config = dict(
    head_dim=64,
    activation='gelu',
    norm='layernorm',
    norm_place='pre',
    positions='learned',
    bias='none',
    tie_embeddings=True,
    init_std_qkv=0.0188,
    beta2=0.99,
    batch_tokens=262144,
    train_tokens=500800000,
)
Each number is 500 + 40 x the weight over its row's rms, rounded and kept within 0 to 999. Layers, rows and columns count from 0. Numbers have three digits each. The size before them is the row's rms in percent of the matrix's.

# k: layer 8 attention key, 576x576, rms 0.0715, rows 65-106, columns 360-431
# q: layer 8 attention query, 576x576, rms 0.0693, rows 66-107, columns 360-431
k65 121:465500478424439572528443496472419547518448483489511443482425547491528511489543463519507490492527526508440476523559424430498450509496507567497477516526526444489538437478471519506529431521472478487523518499546468456469
q66 116:541550534455451509505496393514508530490499458482489458525465534489535486541483567460515511468485521542523508410433429505501488438517432503510533444522541570515518507381469507459503486515453542566495498469472477517500
k66 120:581562567466472456534438520463456505538465455403418457496497469509503555491428498469538545464474481522507534491513496416523483517483442567495526388563506473510561573523489468450502514534511510543528494536477479511498
q67 108:459434518496453437464562528476488502483466490488454510427477557516450451502506437516514512517498516531423495417467624533518559451505455496449455544494495508519494358565511520465520468513557444463524522480466483482475
k67 117:527479524498518494499546512491487474482559576489419532505507489475548478465529509540546497402511541530496507504458536478501510429533537495523510494472487530518489421452565543497431470546542463490483529535498543490497
q68 112:523514550533469501513581572614460498506524447568499530529440524465430471570510505532469509522457477471551490474517513559519486482479472470509496512554372515490524445500392498481517523489423469578521482497561485511477
k68 125:488530547470483489478495527544463539442477485473458475549538408425496447452478471554490439422512572468483572499520457508545561473487481511487448535567416587413497496524432470539465528517404447545515504440539496512520
q69 109:438550525414497555504575516418475481500591422505495521460522501484522538528526518554477468575514536534529497546475464530465439506535506502378510458456460519467580491514494506519564499539546491515484451474501492504476
k69 120:456580500479519440490522537483494470462518582518503556460487499471455476502485483544446505518490433511468497506520436543480521470483490506456486481483509510538491491443475498539523514571457553537552485496467473512498
q70 111:526526511462524458539545478538502496532439587549524477443452453481430501500489554494494484538433509445452436476557526533518542474512494474562484530525473468530520541479482491565534435465517437431494533503510482467620
k70 119:514510491389499461493528497477451483511458550473633523522459508451462476492522491476435480495462479487423516493488585481499437532582551496483497435434554508453502476508556469533465513515552482482568483503500467510546
q71 109:444521444470529480565531492475490568448551565522531539574477432480537536549459483543562554497522463498477540606473526564531496595493497503511519521502497524437590503462471617457548486505573464472549514479487461406474
k71 123:487516426547546443559464477501534570527496588497556519521471505539506567538442463523501550473523438543531425502490533515518456595513436471536486514549562498491523444468511476488493519481478526531499503503501482460516
q72 113:487492505450533512530534556510532479531518503449507579504468565503515531471497530487532492548512515530527467483479476485541534583457527561533552476542412451503491468481539526464530446512516495430523603529524535544470
k72 120:484452482507546497535498583519521496458433487485500630481404467490570487489523545575553498459457489417421515530504501522525510520470467549503545473504500537524427534453476510553532459481466465447547516531504494491516
q73 114:584483465441504554427555531537563450534551504580495530539541534439453473502583496449466405479486560439510502532443585412500538572578452502445474445525447448578522468455519456476505543494526467469467422506529435525546
k73 127:538463476493561503427424520550556549503576425539445524437496603535476478512516461513479460510459541534592508481481486524426428589522495450539520475563498531530471497479481460462489555473530501499471543482505453524497
q74 106:478444500560542478478498435498537445481512474516455467490527461584552487449524540549513499449509561482490482577416530537499474465484490496439506553467464462518497532539457512508503439491495459517479436480492518449512
k74 121:542467579599499470535530469495579440493498445530506567486442533536531508523436524532469487443503517527493430535450535472534510417536523461558542523494582524463533510551488553397484461513439499543539565426454488503536
q75 111:477573449429456549481563554500435399482484488507498425508488504510427508538468460555557450504500537462520504496535521469518515518508467598491459505522490464572439508446440483514564503521490464521504488509422497488501
k75 121:514552402537440469551451503530458516432518473483539529529458495450510499558518446566510479459484506439450498502531497461436490580440480516464474457562520512467543500554501478446499484478476496521494542507522512525561
q76 115:528463504474465477528480596545578575467508469461546594473561445563515546545480533414423509478458395561531461508432567353427498485488482499538515562493545544504489413522503429453509505534518487539547469425521512449521
k76 124:525510451508529514518479501535494537516380434475524446460500425489522531483479501612472537475445491564564512491485547435513521537560453534518380459514545534472464446536522490539552520539507463606512415506556557534478
q77 116:494582590552541536519520516559455479526516493559520502549500486478520502533570510520463496513494554536459567553498535507500420496491488483547511478488581457507479441454468506519491496537498494483493520542411436514519
k77 122:552550551587556566442484499560467535491536475520560508570561506472471437466514553435404514454515559556498555473498522511508513498476487445535508469517512466458504557489480470583502433566472522453496534528483480482506
q78 107:490518486414445540608483512446485464480504437496534503496566538465419433520416504476448567446586494439517500558505517478512468444469505436619475429478546497505556473538471426388535541402521430524511463532477513478486
k78 116:534534492440435570504458580420498494480418487504497531495535503549432497504523479503450497522533512479502494493448475480543497487546475499546462420467488547515527490562542463409532496482518473468519447490479450492456
q79 104:486495495532526547531476425479523487450519548451446479448513491462562547474536515490563486485500576471473487527466493568503398412532413483476610525426482432493508504466591465494551533519536463431489522449463497460532
k79 120:488556505524504570510432494522495529447405578538489508488503518494431424463481438468559479483460518514445431509487531494494442529619438519518533524407452451506475498475487486484497479526590517479500500525521496446506
q80 111:553434522499510473488533462483472550498533545562461473463518462513528430429486481572511436520506476479466488531501528485479559482549466477480526519469597439501449452478468520518575602502504542480487430446478528455485
k80 115:480472497514519525395572488531483494532482482468468524460487515580610467524485373492480633479489531473491490461504523506473537484565527477458478547484545552491474466505473530542562530526439560446569463451445466475542
q81 115:515536453492526495523481477481505530524491526477531471544569504514535524430472466440501428450491546542534552478459486413498485496437498552502483500486506503540480522569502562543556548518493453448529531460454478540546
k81 123:533535482444504497527435414505471543529457446523528542545489453537569425528482469481520570553527563562524475496460466519506534468485530543533472474529583506540456468496487493569583440470599564460500482479491482519415
q82 111:543431403501452509496491525464521544507504541550482526483541494482463530421521535568521495530462547542538508367457483485497527595460513491500492476447546555621479550538457507511478571516471427524455522500492556468498
k82 123:495416437486489453552485496483487444471541524497510476400481507460458564446512593475514495499520540541530485472493526455556547534534526473463467498397552480516468539607498522466530509496556547459500522472481571430434
q83 109:515562501523479537539546506545515485507504511488465505483520515476444539558569448521560517530496497550512495540436488529524456505528558566469497546582499519602505528546539556478544468516481532487588509528445513506431
k83 123:530486552534461511403484502496513446431524438533507538505494447542566568482620463472556517537462531468522513474524501507542468459435498492440446505492484526516509558476458576497495449464533490461533496493478483486478
q84 109:501441485395488452528444495555486564586471458481555498508484483512505550492521500482521536533500524511488462463554436512493549459476491524558515478499504514461513454447512518573472554542582540534480484494462513533480
k84 118:618409525478512476484485481549452538524448454511493502443486464543503511456546488506478479522531476494472500541541536455546504448544510523525487520471499420549536499431501512522387560503469549487535451522458537486524
q85 102:520472516605530539423488431546519498590542440522452497507539471488607451453510467513485517546499535505498524596531427477528483513455496531543496449522536529487509461492568471472526504458527471453543558563490530471463
k85 116:482495526499561543495540451503530496539522508496531549533517547518571452461507493514407503545512504460499475476525494456422431495496445469529572447503494497531466442509487562472495527553485459404481589530464415461491
q86 114:552481496488472468472544523530506530568567520440439526566491542449504477459430471491549459476553425494460463431497516488483481568468489507480507429479576523528513498466466480458555529486465492510470527492491523550497
k86 118:534509550475492459477535521553467504527537515474512446530518478459476461456501576506537520515533499535461534430491387446537509529578535531492480542565480559458468470486494496514548516452551526542422534477538523541525
q87 114:496533504515514535528433555477508522504476454518445472484503553514441493514548523485514501513549457522460562507516499460481560471421546516493576497523505470452489523501474534545537531508515474516446433521541455483532
k87 133:498557513570544566550440532449458439462396505511527518576454532483512482556576540474464512490520546456545482552407572495462472495491467627462517497462496492503479510475522461550565605400506529556387490462509509496454
q88 112:511441584464502528388521461494507569553458519446506532435493513572533442445504460479463450593511488514491452466580482477561402517460526482482437524530504480491494472474495504510483496502426466531480508498448465521515
k88 123:499461531497514519464442512479520548439449542547463524471500481500546453471521484428497477506521552536518463498573521449577500514505493556507475493501493503463559498501507502372476446480446463505461538425496571526444
q89 114:531545532472454533478522485491433548515551535536524475518582546511506520499545580545555522488565478505476516512491507551562493566584501577560482462532528496469493539468468495573466524527472489474466492474510522487485
k89 120:480490566476514505521535473480414548474499522535523507474493494499522524463471478532488568520485460475500513611514479489561502521521529508506544493510528500417464556480501515540437567510546507480442494572519535530553
q90 109:610517481500487491502525439493502430517460399482548523531473530576510516478467528503553504533522579547526448480491519588549494495566529503420491442534454479535487414509434458496495568473501472520514539450490527569594
k90 121:556502489557458478455548476494484482530459489562531520493466618573447513486458470504589488565530518497549492556530494547492529548477460515422500405506458458467453430501559535460578571458519451504575536444494491561518
q91 111:580479531519486471537495518525456449455474464507593494509464484458447488501513531520495451503548483540477512535480529481483486574533515487476506452543533483530511492496580570396501423512511561608519473467462537453475
k91 123:517503523476430453508509497506533424434458471512581484495492466568461437548511475466420490500514583518508519528468556439486503554506530526525469488576578526501554529484506487467505492498512576543489550514501462449450
q92 111:424575461534450513493484511569453500526470478467504531525495483500481499525460485476564503482496534499489566481455509521458528574564477542450498552502504531555460503420539442527566431563538476497491512520501524473503
k92 120:505509485507487501442502484490467616465574570505511509479492486476521447500470518461466488498477512566471472486502605578439550596542573606481480553550485464549492491405535431508538445555465507444485548472505536500492
q93 112:422491452495515467554485546518533431454404565505573478520527515479492443492451484510557477440553473448569469474541462498534485457526449477483454507515515486529505538515507497292468598483530490520461495520530447477554
k93 121:528430457527498488503429548471561438441461442476540570521526462486482507533485451495483424500513434525540535511565491518481517449521548513551509438456498505530509562545505548401555572538579555538459503496531469462578
q94 111:473518472479467529501464565531554472510503528494497574448549567493536486542509489483463444583565495556590465541514507504428488478504497519573512485528527459545509495409518476569431537496488474561517478542525541480540
k94 122:485472501497481552538435503435444531569566492466512472486470520549433480529555506477561489600494527499535454515517495624495500561498433578527491475465470475509516531429510470537517550584478478550535513541483514399505
q95 103:525471543444561424492541514443484422514537515518511480446491465525408488520491509575506500532490489490465491487477503533454438511482491545534530512455482442557472546460525481518514496548504494432509483546519526463450
k95 118:487520564483497444502551497541515497474472553475497490474523514487465406490468497470498497517574518547441484488528596505490483501470506478501484461451568437493511514550532466559534502490507493504544505505482523504468
q96 106:444471539518496494485495518502580477461524497470530543475481551506482440563485461533543470533489488502498495542519594527485491498546519491549561477478549460511520514414456480476511478564460473569549521497478489427531
k96 123:513479480496510464494501468554499487501541489416521583512464521473513486507447486499534541471493542489490473486489480521469486482528504505505469488513514547510468453514479479437412507508489481505501568574512543462477
q97 114:466532530467514499510458557546473552505533549497564471511423519530533452500495496524514496474469501526455446529493463550631419572481466482479499480553550471522482499465432515496477460443496532578504518486459508527485
k97 124:500554574465492434492431512517507555503484560511508529534508464555618466526482514565492465468516451509480480520456525532543516564526441453415597514473522462499449453515524524501475484492472523485432466503486527511458
q98 110:523519480533468498490458555565494541556446558472445512522493488581507527528466515442500452533523439451478493461487518567502530567600478454466453561521512506510533480538474461455534491458555483468489495464460465538590
k98 120:479510576523510421550436498515507584489476545415482493568465542523552534500491425529497469535471448568527486470564486525509569464571513504459512566477539499425524376517573492461519462482510462446465463537518503525580
q99 107:536510490546518519526514524558487513541505451515523462473489526490474535496485585517501518493586500522590480478576447466534542495484461478507503550543540531546504428522437538523497544534543451588488528524479416525510
k99 118:478558564464545495612506547556507408530550491535531480499538454456561570464502543425433507479542531488576549476557475441504568452444542487555514529472564563555526471615405561450516533464516487527569506539511467528494
q100 108:476549510532467519542482505481520401539493451587449530510523419558576490517477476505444433457526545460466463443457472478455532532485528501493473515541490498408532539464527560505479498486521472485500471488483459447417
k100 123:480540420518433500578443512476516436487522447518451499476557509557457488506500487555398469541477498507510506451510522497366499537517472531508490477468581504448529531507532515508487462473499556478535511496553533527528
q101 110:475481512506424477506453416472496481570437549541551484515467509447467487460481506510476529504434568568500532549526458461500414513487465502510534530521498428523442426506457466479484499523429468544500472499476506558498
k101 122:576560505495509458467464416472460430512478469509477517554470511393504519441441490452511489583411556442470526511541514430468539519438451533476527460453510501540461427473536514505501544497502512448461442508508498521548
q102 109:463553496519498528496430466547454513497496520540507489482497643461478488500446461535463497502440570508415517439493470496479501540488562489473514519560475546456550537477477435473466563483502531512504529494525464482450
k102 122:485569446567552467475524503519510563511584481513498510455555591504483512509497531451517541474513508526487502478464460506525592481525473448432562580472478538514551506533475473502480453452529524475541459472546574553485
q103 111:417471455469480575493486450497469477510578502517485491487498526489490539502468556513535449470514524488535545492502461484514506473548499533515555529524430463464537520520514476481476483550534568461528489504559508456504
k103 116:464514526539447442551502495509508492506490559527540518506513466482531496448531562487439461499498509551558509463512454476532530474454491528551579504466543518476507617539465558515442439564410519470526478503535493404461
q104 111:488466499524457456478499522511532482535522412540470432496466449482515465504508467512527493502496429441553508452461479448451543542463452437456377501499537490527395476497488471578447485486387501516455584503483478456531
k104 122:454425480503422477528527527441490565514541481467516449502509459456482554511596468435479515481501425408516536484569503473465542468511492481503430546513510505508525455488446546527424527450537543456496514440503530479513
q105 111:411485509439480547598474502524494480532550504532494416482522503481467563469519478491489475471469488458535520513574554500469477478487503506472492518505458539510506555492538487492551467497443510540555435571485491525429
k105 121:544515487493406505529445464505475519461555460571464411540527549493508495479546505447448484443491519485503511475497498498514446515534531582484516531562578468525456457490513471475518473514515492473448507585512538454522
q106 108:494517500481483543508481526521499482428453454510479508512519499380512500464483484479489504538524493568479436501559446477523472533461509515530566542514526525507537510481530508408477520510434443436522520544473542427456
k106 122:468486547402536475459471519539523487505453433514423510511559509457487549432531506546488475479474548466526488585510584520475503530427477544569568517513487512485560487479478444481452539442439509471516503445405475373497
q107 115:431586550471546494405508453488533519524514518524484498545505513496504553469444492545541489538448461509475478545521471495472537481524515510526552522493550461577553443526506525515444492500480497512559493487530511491422